Part of a small language model's weights: 9 layers, a variant of SOAP for these matrices.
Each number is 128 + 32 x the weight over the matrix's rms, rounded and kept within 0 to 255. Layers, rows and columns count from 0. Numbers have three digits each.

# v: layer 6 attention value, 96x96, rms 0.0643, rows 0-64, columns 0-47
# o: layer 6 attention output (transposed), 96x96, rms 0.0802, rows 0-63, columns 0-47
# q: layer 6 attention query, 96x96, rms 0.0652, rows 32-95, columns 0-47
# k: layer 6 attention key, 96x96, rms 0.0651, rows 32-95, columns 0-47
v0:075080047056200180093116102098070050156089090015100127199121106136163047145132136175124128120177151142075121061100202087076138225193255117188119
o0:178089112115197064126100193080111145094144223222255103111137190090158091206071061148146137142078104151169062176065136083118160129203034122164140
v1:156076132193161128149116097172107041158197153086124107045190238169110133141167155179110164090085166124091100150116143106140107145116084118130156
o1:187100100108094081158126123135168119128116110150077102097164070183092167084132115091132066196154165121088222140042091108217246015088199125211120
v2:120218170046096048123122112161133100072201124193171160158208144163149115187141149104174122126122255204069100094069090185141191117155119147093068
o2:174131082080126219150149144099145140120116189063097196155146182076054127066115125134133141159132177121147057097110175100097116103069161135096120
v3:120216161146174121064144148152161137202077102017163108126154050123175078133147108064124130103067120056094084144162113120169093109227037189153122
o3:187122119127093166183179205138110146098115188151167134139121071107183159164140175144045060125077145093128153121135209231135101152202145117048109
v4:149152194010061013139137123051100136074075089102118127126139190182230124158099062125215127040124178142183159177169165131179110137175075070107186
o4:192116173136143121188103098144193153078171188132102166063227103113140125137159178095114177126070107068146255128179098121168032134161144188117109
v5:058094091126140166124186094070137163103070128098194061049217041113151177149228137142147032137176163163109167137153098174152066097187146053129157
o5:143133135172097099078153051062182126141153118172139160162107131108128170170149117137069097110098105064064162080132090043148024130121129252064140
v6:100124096153141125072152068113044104127111108118137147071028156089136137187121044079117176187187107144141125163052176178076195142171097081130133
o6:110120157159148060128178189186129206156117094093098082075105059103114145120130145080149203094150029091176203119169164071119143093169095098139209
v7:171082107121057185098118087066074070096242026143155117200101043086101144176101080099099088081168207140098052240152088127056122069147090132119200
o7:109190188089098067114175078081140207132189161148159170182133108105094166092124140188202144115180231081090227137081122128014255071102053147073083
v8:143137125183145175179237185151118151164104170095132046081070088110044106120111142115167107123156170107190133116069000083116104154102088104113198
o8:092134220109183139152166153054162079084099184118129213115147073145166181167070129110162084220193094126105184066228089148036149133196202029121116
v9:153218161106144125158118063163155073105142119126111170198092123158058134105093114176061100138127223119111113144148103225114150099228142091145133
o9:103099066136112227146102144117142213133114174132170209093087157068132156058099090062116125114148091165099201092118131142221161112082156113144119
v10:116148124119104110103071148102167153132116124141079084123132117066182144157068202207173090168128126070185014122085173203145171171134152109191085
o10:084214096185151255175093035147068083142146099093168109070083181178172126147137108178120180059203104133081216111119203035119141161127120117188122
v11:098085093190135137088147100115139189077104110152110009026093104192115144106119114047060108099042189203071076100230000134155197184184185127131147
o11:110111107184081121102152062154088139179080167175066189206173185112080150092143157110157072113203109126098124168091228125132093166130106126075126
v12:055142101196092224174188111143155139092181101087165142212134211127085219142166112099136105092178069142073120032078124123095116107127054119100042
o12:124075197110154204117132178135156089097113064141188135103124235131204095028120142147108114206075177129186150149152073112159126043159224148027121
v13:113094158167091130166199099168170094159108099214159113081204092155143078083061173109098111083141046088097099094140127106193149137209028032141102
o13:123100080234166110119073164154063108101102174154024147178178135121234117105106073136142118163140183240072157106137113073052156175154148185091086
v14:084154072141205111105090102102163094142165119115167106184240190089089140171056158112169138047097119183095178179107169037135191118147127102083251
o14:063098159124133144118134139152110073137047158113145056131221097176027128058149038211117175151141161070185206052127057128161090175168051139144078
v15:035169223194037130099120150148173137137076119119121123125095184071143078100028131103166079154120190142090165071239187092124094114071182178131099
o15:165131134136132165041194121075131163201057132145078160140146197078202117118149146128140113090226118123094093151087123182171129136189044136200072
v16:110145133101136138040172174077117175211007064179054071234082146133116071159109095185154148146048134190107158129077147160050142189139057134113089
o16:117194127078133093219121038157091130157178207154222173190156143072093097119142194126198217136053138147145096124137137149131171133135084105109064
v17:120105116129129106092077079081204208064080095103063167149126088165172033149166237110192157023097114177124122173118071129102138189130118110124174
o17:090138086144063182127104108089125167125152039167184080152141030171111101072141077039144175136179062057183139131169108192129083110145046108086098
v18:126053152104164180130121024146135048048116174133133078071104142090161116161146101098145095163128121147131234160127096115167057128167126082035123
o18:094059086096123149127077155108151109217236153050143214120198136055214116185181074165073152100088144064165131135152096071102175135163131085091172
v19:139106132094056114053171071098187150166128137099170148128149161181179090184126099103103164082234027128104080084121103186126108125138135075140077
o19:097093146154154094134079173089082153093109113092174078144152065078082064140129155151113166191149044071038104123087147124167083115134160097126070
v20:191157170125197134000133155110142138116162068138106116125153245109026140068145137153065076137167119095163102198143124198042067183100137134092126
o20:105151153107074155194181150208088131169128187126189117130114122105140051133172148084153160160100088110075094140120054084078144104125134195113114
v21:162137104169078112068141153129089056129075197161099154102146088140183169096124110156159152195190079162111081151244140184177147054126155159113164
o21:097166134191254168113106124066221183176125119152130134101130094103128108057105176173131174078164089076147173181095084120070127115139152115171094
v22:123167186038148199104119152017165133195138174111031129197102214094144069051179081105164066084169108126109132158178084197163153076187125044193094
o22:056050055192104118171094142154082123095072127123146117152231181086149139095137173102087185143147140056106164064120150101044167169179099141136150
v23:136103108129136165125161073153192051122128054127173124118041169075132161150165148255164137169050157136104135130163108093191133117131159182220133
o23:152049142160111159127090133133089135177121187095201030129131115095103124078071089109107027114211184019144061177143117109142189051164181173123146
v24:124045156089118120151094178193061120126221111135124137113071107085139043102162126081169204111098075149120159063164130093146144167229101180050181
o24:104119139135092091150190088046157210056142130055096147098161165163153208124148160088070126158127106190191055119093100163164136246116102129185150
v25:078188141205169143165168097091061135065167135207146118163183102122186127107119151161140087119073203182086178137089128118147120146054105161170132
o25:075186161054120204091083205133202124093127063153115139146154024145181080114087142197120107136160128082082087115143180137208103147116115123126127
v26:193161058098222034190102126080013109104142086217141062138112156146173070116184151081077098143086103089124125118191070078066143082084131111219089
o26:089127101151101124099176166063205128112161149091160126061156127169112125156156113168190126062177126108157214189118138134218153084153133084009139
v27:163108247116123155149146072140172195149101199048163078119154161181101058123195102255151213118084127061093158115089123121091183119182144153064204
o27:184187079088071113141121094028074107106201194161120111120071100112124156097129145146123255102215079139082100101203092148171063093189218155167046
v28:020112139073162115095127169103188018120091189122091075185052143179117115110074137182132122098169098081153181165136083123109134068124118202152202
o28:108128152194155072157080156184203191123121127199163167117154122069124131077204137088103210096119107108099085114089097169154136170093118157101092
v29:127106120187072152157160076084074113104081180088221136205130168150057090090140107138185098250061106166126139038184143255099169142078084101144150
o29:160124050141148121135153118084074092149062055145131085149206088120122175140108136149147127000136115113137109131199106066107204059161086219173081
v30:197109096191102115170180056102155165192172160118119202106117104093196133115098115117125102167081195161228167114076166102071117084135164144222108
o30:088000141023107200096170094147180089148190084115085158154137210105151088083134175123162117081145066077102165160136162133142108110163083155170107
v31:100117210155072131132234145129068085069141179091091191169162187078233198164126246057123177143079086125130084125066082111158042159177146141170142
o31:100193082083230062167098168123081185167060134169018123090083147122160081008201078134161091085091099129128080143192150060183143110075147099068152
q32:160174118152108119131101079132113104118121099157066130148189148087140095092150129114077126104145133127122138122163156146122047131127132157096176
k32:205203118198071086093116109131121112103089114137145127092135123100133107155153109110087125079109135157111176138144177146142091110109125118089117
q33:158196124130106108144111095155141148165111111177081108163133155200108158146133105140091083172183120124148143128114143105149142148149158151198144
k33:137191148111071081128130113135129103119116082107130096121132154135063108140188108113092136123147136118168112147098126164128111115132104128160157
q34:108088044120106140105112050113172070076148084139110076170140156181149092137057187155159155129139132151119153109156110094133124122133113138182062
k34:124095083123116125043061084148140138134176149154145130188136153168159135168133156140121172119117154103126112164125086121045147193124068077123126
q35:121124091129136158065088072123153129121183132149121143053078124132119072165109144087107094153082127130137114113137193121188080109146135132125187
k35:152114093141098115120167099081168118145149106174130137100056092133096127113125090037085156110138125109148176113124172145160136147147128155110151
q36:215131076109134112057180135099128101086168081149126077158159083102112116078070100148153166117040160103073094117163135092183132075115157116107068
k36:170113123156121102052179108050054107159146126177104094173173156153116153126136122139097148102100188085078118140165146104105136127134122117119054
q37:121145053058064137138178119144112122114173125176089194118135146135125121128147170154163173138130064097087172160091129111167084110155108196128095
k37:056159049088085151105200114130124176132200165148070178090068153103161162148170162143135145126109090115109128153132158112171099117136124159128107
q38:130148169143069124118165137181137152130090189087109146151126160101126041134089160143123151173212138095111158135095090142071180180162157142161130
k38:113106115135112128120159135161151124131108132053126146153121154066149061166079163113141124176131116115124143159101094155120180113118117183168170
q39:148149091135117100167130151168111063089129098140144092105158122148070117148093101160166151129093107167113111144151071140167219145115119138127132
k39:165147145116140110145114105122110127111125108148101183153120139120079137142146082137141127110095127137105125153139101125104202146148113096162131
q40:102105114148086075145124030134109094168124121087155140158094113139082154099070108122163126123133201092161075146155098168054116126105123120152165
k40:124096165177089072177109061111169094149114115068129088146128143128071152156111147119183143140140171128181063164142126129068138082139168127168122
q41:098208075110148180161122087076160134066099139103180182148097113122186177123059107153114161117112091132127111145086137167086130143097138064109186
k41:139192109170138177189144104151145128097126139116184129130155090119149165080113135159127186137101103118119129124077131101113158109108175060166165
q42:118157185150132104080142133153111157068133122182124170138144105154117172141104111146146149137139178115085112146132124121173170101104074123094119
k42:127136147161117075098143114139121237040078150133076161141108131099104150133146147106127135146096129133136064157127137112175151157110085133086103
q43:183147145127128119131099183190175155163143170104127120138167169110143178114168165070082149133137153125156114147108116121180073153121132053138178
k43:159115126106150159108110152150132166132102112069100068128150165105117147100111175084100124144165137152158129077144155126221105127159173093145193
q44:160121140131119174126115063178111142146105135111080067173179089139169106079094173109200156105186070107139150161122160135115102114178080132118126
k44:158106076112135120106104111152175180134121100137092137170115082118160143116133152087198145070113119157105140127106163188102152144177066144117138
q45:103135165109159132132099104152133207112127139148112138097136142064142100130164132167145129141158156118109127079169131139088155149167104119136162
k45:103126152118167095158099106177128168137132120123165132073240134090119086131111151194123086139120144118095098104130144103138136155165073135128117
q46:178122101149098119107100127113089176141132149091141089177081139120130132154146086127123098095122121089083083102135100140090101124133084189113096
k46:140131166130126135071089144128110155133189155096161072189128083099139134079068126129087090115114060071114100089164114077097106090086156193101137
q47:149108120106110101190129113143188094197165119126156114121111169124177092113113183134116072183092161104126053144114105168196099123156148211110122
k47:156079149123078130180080143129144105164154120137195151113085180123144115104107146113101122118111177070069121138152117152117082177128102175127121
q48:153158137205133083137128123099110101147219125142091138101115083088170163138163110178133173151160155121090132135088114154131113131087199104211159
k48:171109117117102060137122098073064109146111122102108102081097113105078142096126159164154125131144117119136139147041148134078108103129187133142136
q49:067205112181132091139120115117095131181088123073099093089153147127090129072141096089125158087154073099140118131118123131103115136122122070123119
k49:122149101125135067122103118156104165135137150067168118096088180118073134141138125076145158117143072130153134092151133133161184116140110107134134
q50:094098071162113065105119147071163121075073085099156118138143089140129130067088131148087137101110155090148027126079133125141127085167174213129099
k50:127135095188122098061133155098167079082148148116148117132098124180171142120105151150073120104138182092108130144144149132112082160181129132157100
q51:103130119118134106112104065162146117144097171139164160161121133071094111054103131094107123139127157106088110178104083086107148124134086171135111
k51:129086088152122121107148076183150071152125139094138173163172138112091133104108189111132119137140139112117126132139110115156181137119105173092103
q52:117144110099166150113142119149174142134198153131153130147102158095149128159158096140077127165110123110056141088129039158206140138115125127132118
k52:113135123091115150098135145063113127145182123116142112155152127109136114136137144108105143119125126144036117098124048120173123140106125164118146
q53:138108105125134151114118151188106135120159122177093118128092155134182184120145113118135181111116127144137135110110113119155140099120140168144172
k53:122078065117072173128148102148116073039156128142083122096152134187159151136164136123112148098119134096121134107100125141089135142156106144100149
q54:109172141143152121173136085080164187091167153168194135145162179128077149131166158124179173094155089094130126133077119109154055106100163141144134
k54:046156091102149091113076119081174191148110100163169172123138175102094174098137148099116169069138103115109111106071122134119066086104151108131107
q55:170137107095187154110099126124121147156113167166064165123061174123099132132143077080156150159118086142083110129139097166095119087085136131172166
k55:137149112135123134190172131137129155098087147157164129133107183134117122163117101077127140138122089143122121073125132105081151138161139136203139
q56:098105127078137092152173101126160144149125091125101091147121129053126155174132152096189048174090094114074140122139141148066117103107133132117152
k56:142082179094094144172186119125104162185131113145100096125093177106141164141108132074144072134109087082094106131130098109061109179111133117125150
q57:083157141074096091115188077146085131131115134174133107182112154139138152130124104143154154138118157143124088159178131108187175154148131103149171
k57:102162144120139129121194121176123132104108132138093138129099121131148123105109132165108196106152172179125093161168111064170135178133117127137133
q58:122151166152119053157147122136133127161125101139092158157152114076134115138131093092139123128079133075126128116175098129143129145114146121108071
k58:111144152099109163157145107101118140127137092134151138162119104152119113111037116153179118146093146058137127170144120126191138122132163148102095
q59:144156089120155116102142134033113120158108160152110132109089150100185129107109120150188156087194154126122068117059189090071165126139149183114123
k59:208158096112157121142147129043112160180107186141124164093136131133178134101141102201165207150184158140139057114106140096086135105111154157111113
q60:128165081129054163072115063141164150093189121132095160125089119117120099079069077147071104127144104156068129134144133106093106124092134145043132
k60:115096125191093095088173083125171115125207144107151121114132129169125128146098102117120103149103093221147145124129140109143126128119106137100110
q61:157102080166121109065113166140120164070073136131133116145108170100090133110138144137097148131148121106117162128102118130150094094166130145113089
k61:173150159138150146074131138160161161072116082125125159125121162109113099158118150164101157126184142115107117082103150110099108124188096117084100
q62:112133096131142148111124045195120145116141102144078134146097092139153100142151104136089103094156082098102126141095181131114226173124099060158116
k62:121102138112171099143163077152152145112134119161097128135115089129147131148146060154095094097109078089137115173047149148141201107069073106171133
q63:101084085136156123124163185184145132157164180170112145160169125147099146144120100107106156111110152133129165148141132132109119091158115150097125
k63:126100112176140142100174167207174123207116134169098144132146109096121127190167101136150172133101133105115122132177146140132081130142149139070089
v32:112076125118155125145138145103071134143118109106103109134100143116057105134128084110079129139166139139111103104167138136110127133106178123149133
o32:146154157118101104114102122095109121145141119201169130121128094127155133099138118129133100141122142110118138084118112112149110115164125184110081
v33:136168101171120178144108108110123124108142115141153127121120136139107144146128123157095092152092123160121138120151152139128128098112118157148098
o33:126117156090156065119132125173124135136139129088116107143155107131127108121091148126157153136140127130105102120097068139114121129125120099156153
v34:118146179143156099163143134131119142159125159144127125107142151094128119134148127171156117168097104157141104097118098135136114101119123165132094
o34:154114107105131133142112127126141123100105118110140167159135097131109129106079152121125154161129145123162131154152140137146104166122135120132152
v35:153154135071136115131147137147144119164152137167147154129127158119106144142102113148152194140122125144140121098121166119092152122124134148118109
o35:140117143155091138125125118144107136095108132138105138155134115167116120137126132137111051133166134120128153155114091118124124144143120147107162
v36:153140140098124088110131104092098104128152112150100136164177143129138118129129112096120110154105100145107146152089136124134131100099100158143115
o36:087137136138125129125142121106135123144116149134168125103098100120159170090110131130135125114152164151111130166132145134083106164156163112126146
v37:159164134137112105141152148170109146128117120120114155117082126144086167143136120150109122122135100146129117115112116137124131174137136155101165
o37:144100119135133166124097147136149127145119155126139129121157123093136139099125152142127095152125130113145126149116135123085137089156161132140116
v38:100160154109107133172147105090140161126108121124115115118120118151136105135112110094121114143099106141141139147156126118121156132130140123163129
o38:170105141144157116060104129144108113094116101111164142147138137128125138091109136169152139107156138098106136109102114145113114111081163142119167
v39:132159140107138160097139185104116114167131112139097113108130112144161126169125131126193153135148137122124142097086143100154114144116093156125115
o39:111097106178090098162173096117116168167135127114152165143129129152094127125130123136085061125093143137130113164121111170104160127150133113114115
v40:114076145130070175159135108123151135155152134107119118141107091082121137154118134073153162159143123106103107122126137115110087146115140132123150
o40:160175141175152123110120165106085110093101109117160148137152142146118115101150109177087090084090128135168167114096152137159145103119105089122117
v41:108123126148155139095134149149159145122108140120158101119136089149133141150159081102131098145114159114149112141145105120160062125104146141089171
o41:155150099142137102137113118123070115120124103126106143132122160118114126120111137119171163123161132164146158121134166120116155143153142118169127
v42:124118101086116138152129119146107095136144113119172117113137144117088116117107078124141137143111158141121140139136144139136152122128109083133120
o42:178147147153142123100123095111133145092087140155125128151105128114175097139161167124085114127162126102111116123106132136126128119115123141120108
v43:144125142132114133148145202150128067133090140133106117122095131137177114106143121141130088161089137105141162112164113136136088110083149108160135
o43:085149130097105127113151059117118156124138102114169141122144144109072166088116135155130120083159092122117101106067130090144137128123068149124123
v44:112087134128147126103104150119166092094160127113091129143127111138170120127125127150115098123134111129150142151099146135111129138124171101163135
o44:173133084083113133125148093106105144188123159154134105106122143088075151138115172114166102118157127152097088102180082127150083144087099141074143
v45:171112135096127149149129099134200158143158119103149153143121153129112142109109119116116107108094144101094111152161130121154108103107140138123101
o45:111168130174122097099133117154129104131086107145139139136120081152108118122131116132129157152142063144164132090100160117115143112131129107138141
v46:159103125118170112120155132118088148142102139146114137151169112154101123143131126189154137120118184145136091141137129111104152119104136103091140
o46:103145103133092149149150125137135100131148073133111106107108161106156130123137135068050127165130109133162138139093128143144103140145122141136143
v47:144151116114108155130088108132131081165169102163154100167108152145120115133129107169120141140099136128119097148102099106090122127106104114082106
o47:106095127151138101114161154150148170149086128129147129115160099095122117144113163082127105140156145116095181155113160157122090154141134103137163
v48:166173086120101088105101113122148119133188114112073162095099160122162160149125083133079120132147137134133124148143106124125087085129145080120151
o48:088073149139155149155159158121113129129072159137161101106151118119126168125106158141110132147143128103120072157132091161135093159160118148112119
v49:150156123114142119126116113140176137135115138109113126142173139120154086141141163143110133146116135129057101139105121176121111141146117114112139
o49:092110199164130124088126144131143116136128114123143107099114113125085137105125117136161115089133106138179121125159134083135164117122134091168109
v50:172135135136124150114129070145083135120162110146128125113132178180156167118149096127052118110137133123090118140132137067158106156128155144135133
o50:108105147148139094140111156136125126126121110115149144134145113136109118138124164086177154125139135094130161136124134185092149124153180118106126
v51:137138115159143123101201113153112115157126115162120174136141148134123086132123090168138077139133155118107129118114157127126111105131125139123107
o51:100110118154095118121052149111117157135182131114149080127113137147127150139122143114134165134116133121156102138170180158104116151113131110116123
v52:109130118127139107111142132136156104162122144143141120121118166109125115123081124146158092126159104126153081129117149101105155142149111099137156
o52:152135153135112123129139155096135147106158077105108127134098111176117132129129119131079167093099145145144124145140141136141092121121149102105114
v53:109141129152133141127120123099147134156108142125139156141184140156160099122131140098098124125125125143097131174138143121178096111105115143128102
o53:137122146145111096145129111125114097115144108106115092128090109115127204100099104113185121117146127120127142117108146125122125104155117103161147
v54:107129141153108142138104150093145131121112131102172112178134147167074101127110117167070133119143160084099096066130146141111124122116115122154117
o54:125137119094144125130114122166114140141167133136098141106119125083160123159128141126162113138129107153155164136111097178123139135103097128128158
v55:144137120131146120146154090154111124121162147135121108095149120121148150140113171086107095128157179141132115127124157099122155122133130133140127
o55:158132160159117117148127157168115143129129121123132119129159092129103120118139147126111157120141110114116118120128060125113148103172131123095119
v56:109103121131083118116112140167119116080158111118112133144096171115102135144112148084127104113116140156112153104138119135116129135093108127097090
o56:141130089124136158134110152117098139134126140128152128122109100134153123140155103174145147134098121118101109127132145113135114128170164106131140
v57:129158166110116143168146111159138169131121127133139135128121170191118111106137088149089102142148142153134151093116128130168108120158118092132153
o57:117104145156144120157137079118122109131118136137153127120136097107135112153134118109154135097140161049146101152138125145057148128127110129125117
v58:125118119144141147117140080121164178123136150086164106160097170094135105113167107150153107177108130155137156112111131127113141179149126115149151
o58:150140154163099119149088138113133128123080111136076180097147127143116156179087139124127168117120137110195162106117174162116085097120114130124134
v59:109121108110118142163156165126126145120105116141140120092139130152129125175126130115118116129122107165148128087117120104127139155125170103098091
o59:112113111153145135126112101175113106127137137142115148159098116123113115102159109123130110123165159082122155136142145167126127110117073167159133
v60:152073106112126121102101082127134098121139139109167130137124140130134136159124108149088135118126114101144156131123125131123154135143142143118134
o60:114152140140134150146150164150135123130129143135105148096096129133123150098157156143165089135135103158116102135139140139112137125106117118133127
v61:136139148135099162175134122126122125106120169116111136119122165125133161087147145189138148132143130160164129106162094119143099154143159105144126
o61:146091136107155115133115129136142131101111110132138176114119139107103104140137143121133117111103146084136137167090144111142152172128070160132111
v62:171098107107134105148116117128077138137153133143139110091123102134145145162170120137133131114179103133160150177119132105113113157103174135160147
o62:105115140169116129136120153110127129130113144145094157184147152122138124093076129110141123128111167113151104096132163127144157133177097135084110
v63:079118108139125149139164094127137162142109153155104143122109106112144123107146122116102109127161110136114131119141109155130091125115094113145120
o63:178132123156115112114097173131129104096121116145147110131132171156112120124128108122142120126131144133167117132128125117116135147159169115146145
q64:121079161152064074138098195163097091043086138106138084136145160208083187106177153104066118183130077152125155106098093160149139086154165130120105
k64:103125149127144154158065178158085111129116135144141152114075133171089138168167193112145154164130137104151167156081157136159143058140123120131114
q65:201158119121133131145057186122155104085194063181150124103096160084178110157133141116124179116117114130091130126085142155180082096141109107138143
k65:198150042107123142135112135113134115070139114197153125114100142075118105131109132127149140071133135114122139082081160141123094115148131103152135
q66:094167117144139103175134169118216176118096048153105152111101098109133127159094150115131139158125121112077157090140130168146152115102175182094145
k66:100144100132148105163140157129176133063116109135140147092065079097127125187056146129146149182128136104067122075144158165162125122135169124136162
q67:112143109129106162108188064148115124136147106087095095151087126137117139110161155137130149142205123202175100116070144092163164170113086130156159
k67:102138174161087125111168140142097096151156090062127131110123111164150106072170158149160178150114145177181078166065112139142131100106048175119154
q68:125104077180099087057074091097097180169177141125175134133142152179117081140148121106116140137081127129096084120098145112113044162112137185121111
k68:131112110165133085099129066081091184148196128138139104155160168191060067096103122164153183137143118118066123108098121104149040140135186172184088
q69:115079138076076112159162130104167154152158140095158139104143124096138110091133165127121122154135133115138124159154088133137110201182195122118163
k69:110105139077121152155165139130136118186153131104117098080141119082148113111152147123115131144163140111122105191137134151147116154171174128105158
q70:087117103140083189132137135148158171053106160118110152154112120177158149102120144125149141136160093117134096149132155147121155121189098147133128
k70:074083074140104181137085143126147185073134146174122153128095085148113095106131175196158131142146072098131095167131104161133121149157099157115124
q71:071172133120138125122058137120106199058129114118117109113110090159155133115109024187120153104123122154073181159120127152169115175101167065120104
k71:092162144083129163105149212164082160131119132138136152150140112126143126051127065172130141064109136136081125155139168168143163103096143114100108
q72:066135117127100110137152112141104090146117152107072094138115106107089092141126126109081134127120123158127171099116148179155188135116193176100161
k72:129125111127114089218165139156091109132142111094088116124132108114148086127113098094083148132125116142140177172101159158171195089122179199096134
q73:123147173114184190138149150126123130075095132121187122131141113142214175152155118127066132151121124143148107100145128134108127151132147126141136
k73:121111195127175166138160166107157113043078139114210189123154113152191135127102108157068140172146133140120130139118114127091088073095126134150122
q74:233130152099136157141161133101062149099115097121123141165116152137152100066130177119127110136085186126108174151107147173141058138111113179077122
k74:194086109120157128131164104109096140108128119176136122150116132098156088072129127065110087129084153134163133099062145157137071130107101104094120
q75:165131078109100100128070190058132133140140126119162106139125056114161113130141184143110111159141210131154124100147146091154129108156104107119116
k75:162144111112122164119094147086112117148150147131136125145154125149173121137107157140117085212157213149124177094116105131154130142178062081128129
q76:127105143163170172082158120095157159044129165177092091094120169100152160131104128168097127084136116075115144118099122132157182108149141106142166
k76:067141147161176139119156127116097129101109159168112153101132145090196164130138134143070134085120124084135161133103078108143181122087140126157193
q77:102114109153127084088146126119135114143169164181122070157167118147080143187143039184191126167157161123138172131097161127120071120129094136182087
k77:112160129116078139095170136107114122086145165134079041118156132171127092152154094173179113113137147114151184138128159139100133114145090151185094
q78:145182127119160196157150150115107135120124143121181134066143132031149109103120105154157108117162105115083117159096144127079173051085065109130079
k78:156132131101127186140165138118138116147163171144179151108114125079073112057047074191128093141197082152112106080061158127143169098089147156134140
q79:111135087092098144098121101138106048084199086200093127107088139151147168127113149115137166107138106159109148163145149130133138134040173128119131
k79:121100110128047153127125168149112073065146090187086121115091108126126120112168093120114156115126153160107151124140129175129201133091150104120138
q80:133134059112141107186151116122108105122067113120127093105095155163141127129171158112106116187142049153127140179130168125196075143102082127133148
k80:147079088052127100173139119127142103165119127136156114131110162138136104131102148089126177196113099152117123187111207127195108126116038098135113
q81:101108163139075145125119074142184128166114099189140106114171147153111102127188156133156125169109100053164143115092127127221144139168133130162136
k81:082153165114075105087048089119137125167141086203142106073164152160122074132135139126112134146135116072154105129095143099195118108147110126071127
q82:091170103122165141130144107095163165147106093149154128101127115081140178110102160149118144164089100169138153101151128192133119108122153071107179
k82:062178084109121140172116109073131172123097132190123108081103103060153173117088172124120119112107078164092152128112134174085119080125112055086139
q83:160158126106077149146122089150156167106154205179160138174110157111156152158086121095145120138138167149115131085136094099124166210071075087100131
k83:176156140082104164127110121109144111104138169128099160167144129062131101129099119118142158118092198142076065151186097143113116112044078109080185
q84:119107142172134143139079118142121165148093172096161157134113101160144123147113131117135132102171128087119085105087097143128138123084143074169143
k84:150083165162177173088142194100136156141101134124125156123132089151064101155114127165143132116194154094149101111132121160169113110081192132152135
q85:116127147144147126124159214125112158116095134173135149127151132125072199077131079192116149134131139144091139156116067113111123144163088155117106
k85:078110146132168133128160162138132085105113106202146134130114170083145156085150110188122137159141126134087104168131112073132073126159081119126070
q86:125118054153127156138102178113115198141204143119180123155102161116142061137132149123112109145127115163141084149103154184114086177159130131164161
k86:128114053155105139140103179110103185084166098126116118127083177134164089165128112072147112134136134166122086129096146115116090139192116149145150
q87:168104153137118111084158092188104130123080155106126176103134134180140177084156079106121115121135218092121110158137144089146154099139131202118139
k87:135080102178103123090150108152212096106134120126096170122137101152143144148111092154147074127106183094133128173147119105160138148124145130184117
q88:104145128153151115154102123134117131154150104093075121126127102109161093166133089139152126126101127180133074100150157134132128149146143103113121
k88:070154122116105108153139127140088191149140103080086124125102139144139140151108085122152137116100117133124107104135175110109153130142119132145132
q89:112096160106098163134174132191121132187126118129148054108125211150174161110159176114118177099151163114101120204134130120114130168122118089125197
k89:071094106107145130182158090111135088133134091120196126095093181137135127083144114088136161131138153095088088198186124120126138118144089072122140
q90:121157103170156081115134095149108109165130114124119096105120139077099130101180106172137112135147145139157194145136092114118165159121114092164107
k90:140172118161130088159159118141136135137123102094115146118146134067107091076178137120127139151164150125099214142119081067068183113100102075157133
q91:106144150186098110104130090075168113063123117141130154100166126099114074128136066154118076146142138104116163117110143105096129087071106111061141
k91:127165114146074153092138157098102161067106176114172124108140125112115096121096090128155093131147110126107165165105104084177176085056119123100114
q92:125084147126127139135138067097105110111133087140118119112112191117050178065163179123144125097135139154114159154164133060107105158095161156175090
k92:102120138131129043146116127127127087058145143174152141149079151126054135152165127068152135121160160139113148146199125083166113075110141123207160
q93:069143104132158127092047087081141093060066123067144149095179125165085116144072131083178126100120156204150098133105145182148097085126062090128121
k93:064126127175099186110074065113102108165141133087138166135129176153163130160109173115136165085148137201138106123078119170175136175137102116156122
q94:154072135162141092152094126080131092116105139177133086099080143090066181122155127092109101111086092133119134125088155170142080119140150123144108
k94:150130116115147101193141178095161106149105144180136093137082204145089141169160162092123131097119141103168102109076090127132142097155182110111108
q95:125145211071077123082142164114153160103150115131191150082104087154081124165136129108101205104126126100231132182111139114139131134106120130145129
k95:073127200101114150094080108119176106115170114164160128091062084148095134151138148159108127119118102094236167179108157100130141157121116111148112
v64:156143109124138128141102116127123106121110093115174095093109127137118143160101100140132136117091137119154133144125147109152120145119089132117149